Weights of a small transformer language model.
Architecture: LayerNorm before each block, no biases in attention or MLP, attention and MLP in parallel.
Training: a variant of SOAP for these matrices, 142M tokens, 2166 steps.
Each number is 128 + 32 x the weight over its row's rms, rounded and kept within 0 to 255. Layers, rows and columns count from 0. Numbers have three digits each. The size before them is the row's rms in percent of the matrix's.

# up: layer 10 MLP up, 384x96, rms 0.336, rows 114-145, columns 0-95
# down: layer 10 MLP down (transposed), 384x96, rms 0.343, rows 114-145, columns 0-95
up114 103:132120162118139083111077140096223104175097086103113171162097147115163170152108092132148122114106194148125180054099123129076141097139104045112103138156080120170153151165114174144092096135146123112096190123130158110114127117108137144192116113140114133095121098149179087110145153120152114196
down114 090:091143085178123076147127169123090128092130134075155093085148080101116127159172203077128136184118095122144133144159107067150137139138114110127112092072197101116098107101134113152146161180189138097175107109146089115159159150129084077088178124148120078135108143161100171141163081153130107085
up115 107:126093134073123063100077153102149158128156102127125149108180118146101196123124111164164221096092157140141074104083124145163076129174146160097162119122142144101083074134167153109093180135109125124100158159131126108170100099120130092157209102125129111164111150136139095143117056141099096083
down115 087:155126136136115181169085162103110149127118114125134124122178111139131138153114150130155091089167091129073176113117088158099090101161129129182097098111113139134142170079103094148183107158150138062152051078113075144094124159144077192120075164121110162113115088158157123060149202164124115158
up116 086:146173084116147124152119213165104072151126121132133178114114089141122071158158171138137120172165067172120150076081119116118159139087075114193188140178138157107128099121068141108135151080145114127093087125131130183101156145116088087163148100132119091073121088099137104124141110131161193144
down116 084:105142104151126196113137102134137158118160116118086117114145160167132153126097110142177166079072132121104145159143042133136079120156178135132068102142117137168122159086103108141146148179070139120151176087113191085151047085105173100117110145127140186172067140127089121141131135181103106159
up117 093:166113178136083099101103150127152139090084118139167125149055181086165115153131082102139138102167115201121104115121168124133161163158069075123164093134115126146122098119147110132153083111131182126110107118174146083061152111109148099176134129151144136062116048177118179102155141069134147098
down117 090:130178065090110167118102096132104101127140113127088183117144182092113160151170141139156145137149085075130135163117156124175126085101080169150091083053164111042087129120072175193130119154118120150106127142117074119153135152117104175096133109119160082123178123092135139066143137173143125102
up118 102:152143120070050111125130095127099122098167116108098107140134093149138063124179134149133134108105153126071141106101120098145117160106125125102153088158131146128114153204214187118158174106103145074115106107173142119153140110120121126152122172076177129099150158180105100192152122140136106229
down118 103:095109112094155105097103146143123142150120117135112164141155130083168147132071093078099120098033120120179127162105112112095124139178048148134162163071150120173153083129079065149149117180125140184098155159100135112058123142146132154107101082170143093200138121166163125155130098110140120108
up119 103:220121107113119175094124141132155136083082162161162140136080104105157145167140151119122163166061195142173125052117142150094108144117086141095118130146122155142115147136147090136166157135143089097104116158131150128117113136141125123189146217066113124080101103171056147081135125127166127175
down119 100:107152105134131051121152074096079151125152120127115153126118176155078140091100109108122076113137099176125120180185090113118132060122139159125154125153121121131152083115131163125095121085091123165129087067165100164141054081118109140102078104127120116180186225119174128136152150094097131108
up120 096:136157079173175140132123089137097137108122121131192196136155201179154111137154126152181102070082144073174142124114107141117120101111143129111126187132163081145109149104113130140167188125120097167126141125148147091135093067202140080091127093135108147118158131103091075095135146176091145064
down120 091:075163133133112069118111129107162133106138070079111122106122106111120142162060193104096133123053114096144132106121147137125181128127084140100109133090131196096130160101136117097088123109096215066127107094101139170097066131124093167144142177071129155167130094130092154123107144087188118150
up121 102:154111158127096127112073155153126123153070175080153135119093112170156108094158099168156120093126115136087190082124108116174107127156116105062105165118114109131125172148077096084107177143105134182145127125129144128140093162111063128142075134169159174147161179170166119176175201095153108082
down121 099:066145081090074121092106166123090167152160112125101077105158141145127122137109112130162121136118108060084107098128129116115145072119099042140117102110131118130168143201139150149104128162153120103135164168231103094137126174149095211143110116116126131094119127112132078094117083120124114197
up122 110:144104176117131144109107158170152035207134106139125170192174169136125125157149138160122172108184165122113075150127114090187109141153141133109110148132110101115110138187141122187171101110143133129097099089077117137167197098082123073097155124140112104193130115129077140118136134107101176099
down122 110:114133124127099089064160118127081081105114112182175122101113105147057137159111139203132149117117123093103107178148129155157099093148172094140156140121148161106210113169122106162129082115112139080105091144207132108166137169164050141148192119081107142121117133134087144182112146133165114149
up123 097:162105183139101192156094136115172112103111174108120166182178127140157158082126167146152151135111083094125156075113121136099172129103174117121180062105120116095130098133153115145103124143060141149110238144132106148097095141143122116136177136107144161173140167058132123148152061120143088111
down123 103:170097144049145137125143111075129139139068113138135055148106151143154182134133187154171132088113084135195142117165111110111152178169137111150089165118142142158107075108140122038167119144107132141107110113129141165111096062155153069113097164088103135141094105097140189111111096117150112173
up124 098:129134124120154115105161112096144097132084113135125054119093122185096159105065159130118079170129148141115149064149134152124116097161167098140114132194137122142160079095107127104188185112102119126101117092167121112128169100196096111184094143167117066161179101144110098119155166151065093069
down124 097:101165179172170123112107144165158130203151124179094145117128184103140092121165125089154088084145123079113172134133062140053115121129150111076088113103124094124158184118141134123143086183112146175069155142115125142091109116157093098116095173147164107169120098115158160051164117094104149118
up125 082:158104109068150137113125164153160114150116111095097132169175155159136160071171177096170072118111130095116116145110181116112078127135125134129132109054110096153170135175134125144069198133106189091155104188144103123120064107121143086131108075083087173066161116146131121097145153140106173128
down125 082:046157110140086165150145103123086128111220082167143093083134122115108125149123086111059171161092080094090154125157155097145148169142101137153158132144072115095126153156121097138151127161158126097118093110078151130083168142158097128138139122158093173099055117170088182087102132156119089129
up126 089:147159146122094159131128086090177087080094151138059089109136142073114118099100170053144120103118138141133121120086146155106159107119157133105140113123134123131135158072140181138113144149172154104070129138194127044108122199073119172164069101067096102136129176102152129121107159080117121107
down126 096:125159135105166052123079117166124087156087160136161164110131059093125067160119135115132142144212152122105137182114176069122122118151089156086142133127126084156113148131115170184100128178165137110085133173137109061150131156107166157131163164085072122097177153114129153126106132146086127179
up127 097:174136147148084083079086102126184163080095126135116139108126134093179172120188179193145163155143095168140130120104131092123073153125115093085180166131132090127158126096150126088106075168033138175096127085126147180098146173130163150075100124174159147145116105113113144140172136125128119131
down127 090:138146124130148133083117181090110137149095085073153062088137105156169119118115067074172156114097168108150113175156139122132115059160174167155131157114092101133072088114094176128139156112141193150155081168081103083117159077120160118181133106089086130132137131165134160146139196144121137094
up128 101:143085097135131152124102137120162164154149126140146158085157132130108146178158111088120072112058158063158123095147090133096076198075115126119135086149102108113099098092098160094121078113179100143166112089136124131148152112121153159104153121096158128099116071208078109213169098151141175119
down128 100:132141130172150130108118094127135170134174104104122153156119143095186132098138071105189115162209120133150138128095172171150152159077140137131130164104109171140067190176160146121148191107121111096155157155138152149065212172181152137114106120123098164182155114110165156110116133157088168104
up129 094:119132074105134116153147138109120102100127133188182169112121133170073121149115128150080136108100157169123136161110139055164206136131073114077109089124076109144108138076118091159209106112198104139125118174141119146134113109060134158137069146161141105066145148123146078143139172140077124124
down129 105:141113202150165154113140181134139108133145168100117118141161125213097129164125100128090139088146107102125139171139134132100084128101157100120094094227191141090123090112123219106118114137104086129152124171177122136090076179096152110129086071169110124138088148101139146103123157073136128149
up130 097:138092115172143132134088138094134157204124136103096119101158099164164114168156140131073174141122147162099095109116174095137099068105155117059131123167084114107120095062112129172098121086111093166152109094151166186120124127163211123085119094130170163112093083131137150111183177108176141154
down130 104:156100119138111206151120091097119106116131121131156136111143134155142195129119106219145142098210143134120140108091157130145141064085126100145087074130133140160178138102104019108118163061090133137119103158162148145127165158159129066121097174100146135151124097105100106087121105089152124117
up131 107:141149087156157153151120087119167041147063176118121093128108090187100117150125133147158123122074174139065165135142132143079125090130129094162172179117124121113171080176106110144093076130150148124102103132089124102094107144132106192127089193154141154155116151162122141115140156196090194127
down131 097:099130126150156217147094090144150107143115157086114151183198167118086120117093116082175195140101089179103118117071127125128152146111074088101107090129076125090169149118087102084111116104093133094118150138144189149141143123168123102132124148161073090164154135093100160102114151142079081083
up132 093:154140151123114089069136136088148201070145137161106084111064164107149102106168096173138157146158112143099126132127151129144137149190154055093148140096084073127112132058137122087106121087167111103143137129110089153181162144125132131179076162145174163146146188130084145114083166147125072126
down132 106:098209135113130142141134093101108142128184073049153093150120116123089097143121178135115126191116135165162096167158116123106143171140145085080151243163127172122146170172155167107136130123065131066134118119168157175125144176121102101153127159116118156118143116120154131156102149158174120148
up133 109:144112175132059100102122147087185142113146110077114149109132144148129095119126118136123115086149102091121103147125034124101147129151132145110155103182128107060137128079133134114153147130155097134136189147171108121149090065154171125119167171190107124194094116163058134097132228146142147129
down133 099:147093088150114097123171115157123151166093088143092198198167158102152143137114122094152080146098114188190133139130119197061093150142121150122096169146188095153134156132136166094147147194110111101103152102180150136142144164114148086140059086131099114138129121146105118167124143201134163103
up134 096:172120110113145089063153152096068108097103107141112126084094144123117116119121118120139114121119190057137163108166097136133095099088150118096148133139125129153064229119173104164123090157150143092083200093205123151150131114113110164142168124106139160103096143135144092156169103210116145114
down134 105:178164141144106115156111124116132099113127184170149070113101092137183146115075169157101131136115120164087131121122162149120148135148103096228101091124090177096089135196150130082133135132065105157131116148124115111153080102146146138143161130067170194174085123122092081171088162130140084103
up135 096:152166151158140112164124138184107181089142120173100204150116117103145129071150104091127068113098157111121158164110166072060153151148109149141147071080120137101070123167133088131108147136079126098083163132158114081134137130092119170154214139124132066161148144121197131116145126139141110085
down135 097:151145119180125085095112088111050052147116103162168108127149110055131151131078149176143086140132083141116181126122121132152181177092125164171101146172154167102132101113068123101140094156114089142185144147034146115134116119098125123105162074177117160138123089129146125141132110172148088140
up136 105:092159143107104136147152155115184188133108116063188123147125145088124154098154093103126102121139116096166136098094109143146110162127066153143091127151106087081140146144177021108133095170125058171100132163135117097206137067167113140121073132122181128095109169111101125108146139170133150125
down136 107:129112136160141229105143138147136117125179105138150142119144181097106098156112123200130170088131176063076151129206164097073149106144157103164136150153106127209155094108132134133190150187206178103129164139090154145105138140148096141144111134148109162123148104163149135146090124135123117135
up137 091:079128122109106182157172146105153141168173134159117118161199165137172112103135139126082161126113104181090183121142136134150156093090111068117173099162205145146140112142119098146052154127055119156168124121126105152079127066143132131179158117141128180112129142149166143196145142159099093163
down137 080:136159157110125094045110130171088147158114125128112160093100158112146119120194103144152097082060138097127094178136152093172138145116114152109195062115164119116176162144158124126198135144180157071125121137106155120171151108125159102164184147098072120131122110091141175128095139098139204147
up138 093:116112126118108110146128106096132094093155116100066125047132122136124123114172105126164137058129140094177064124155131195137104132176119127109166096094162101127134122117192167169127106162174138105149114129123140153124141136118139135143012121123185139201130064125077099143147143149179164157
down138 099:170183144127106171074103144125136077157188079102139160135147112175163154125069108106105077070107052166136151093141104191136071128129146116128094135144123127161150129128130153069116161114091103170109089145157120153158155069093147137184097142104169137137143104113085082154082173091148103112
up139 106:141156172135146106179164213114137130143161128092145050087121145119152124127110141061119091126078137104112125150094162157099108129124069126116138099142136131074156159085160066122114118109052134047145119132134076118162090134134120134123157048186163122132182096124122180160122128162103129117
down139 085:132105142118066106138091145152134101140152129167088231184120123155105148120145094190156174147095162153144120112150109117128118118127174112132097126166143172151160130127079106161115114139174102131113151151107146175104169161149176081126075131094121180113069098169163052101209119150160113128
up140 108:156197089074106117142124076139176105174186075121149135096158122090083165141140162126103086128123110135169114144078104133085152063122137099111139093114151103075105076148107115138155128120145166082132121165120156073104114175107169165179134115155177135124110102073119173118165095182149194111
down140 095:162049166196119137105097131127073073130082115142111154165080093177199129143060129090118114131168159125139117143157116114111088115103135171152110125134111125170172124078159135080081081098123061138163129133095090172145100111128089055104151130133117115139140107166168082124114119099076117142
up141 105:103147089119098169181147102077127188123212160105133155129170166128121112084158112159115139055143129141138163146082124083156106117135183125144153153106110165138093120093165072118150153169169130073053132129093100088096093107178152098152102180156153115091075160161094123114168139141123153130
down141 096:097168116119140053143128115140193078148204152105138108099177115128141131141090127154098178179169112127139144136132118128192068149094084176144095134172091077098087140129094130134144115185098128101127120149127142140114085111117132116083144160130082160157175119199075152078106103165070154128
up142 104:196174151108140089127097123098182089095141124178154166169110159166143153106147094131131143084096117128139242095158168102127156117145072124128172163110123093157109118125101052112108156143094112098157141178102110112142151127128145103128113131185123075209093152150097121121126114190127136159
down142 100:154116143152134146103137143134105100184131200102156193159123163105107168127189145137137125107115073149144129099167100128144080168078153090108189124088118122161135099126104173104173120192072170116109157189126196137123148098166160118129072179130140131103085135152140101082103171167097131082
up143 104:131087091062130051140105091067132015108157120121125120121123121137122118136158123136159161149125104130150135057151065168151121116125144110081128148112129117101128124152101170171160117118146158075083121161154079165146132142087114127155202147123139116188114156192171142120203133151128131122
down143 109:135140128094144135153134133156088152137105159120132143179108134203107099158141096122167181153197147134083171121150111088181096065143128118076175097106139133156144124157077137152131134126137095066144172109095072134161100182121127137101135124071115118091082110152104116123206123097055068105
up144 104:109158193183126078107147097114160149150045082111112123148138109141152127170159131082122157126120166149137074162085159160137123100113141121108129135145125131138139152123128128142124150104120171143097124098151173138090154148172117194146118128186076102156060095149100153110162206150059155216
down144 093:101156144105160146115092130126175160156101133122118146124137104160074144098098199117109102092117147163141186141133105127090124089071138116135057106160136199170098101132080075109134194176178143125095148045133141099133091138131134149122120183098109127138167163200126120142102137104079066129
up145 089:114108057153123124080055130072145121067138103150144111092168152143183151089118108095143091141103182106144154182126157135201117176154169058157099126160159103150112152170137125120116085128138129147151108164112122152179123153095100104175209112086103128114171098108122128151159155151088143091
down145 095:076120139065161085156144030117078115115115177155110145152110113102165125136130142093159126117133123064134171131087087118163100078145135205123139136143186121109143147119156118099166167151147136133103104161155169149106164103075133137131115188130082130134123116088165166073165139078156174188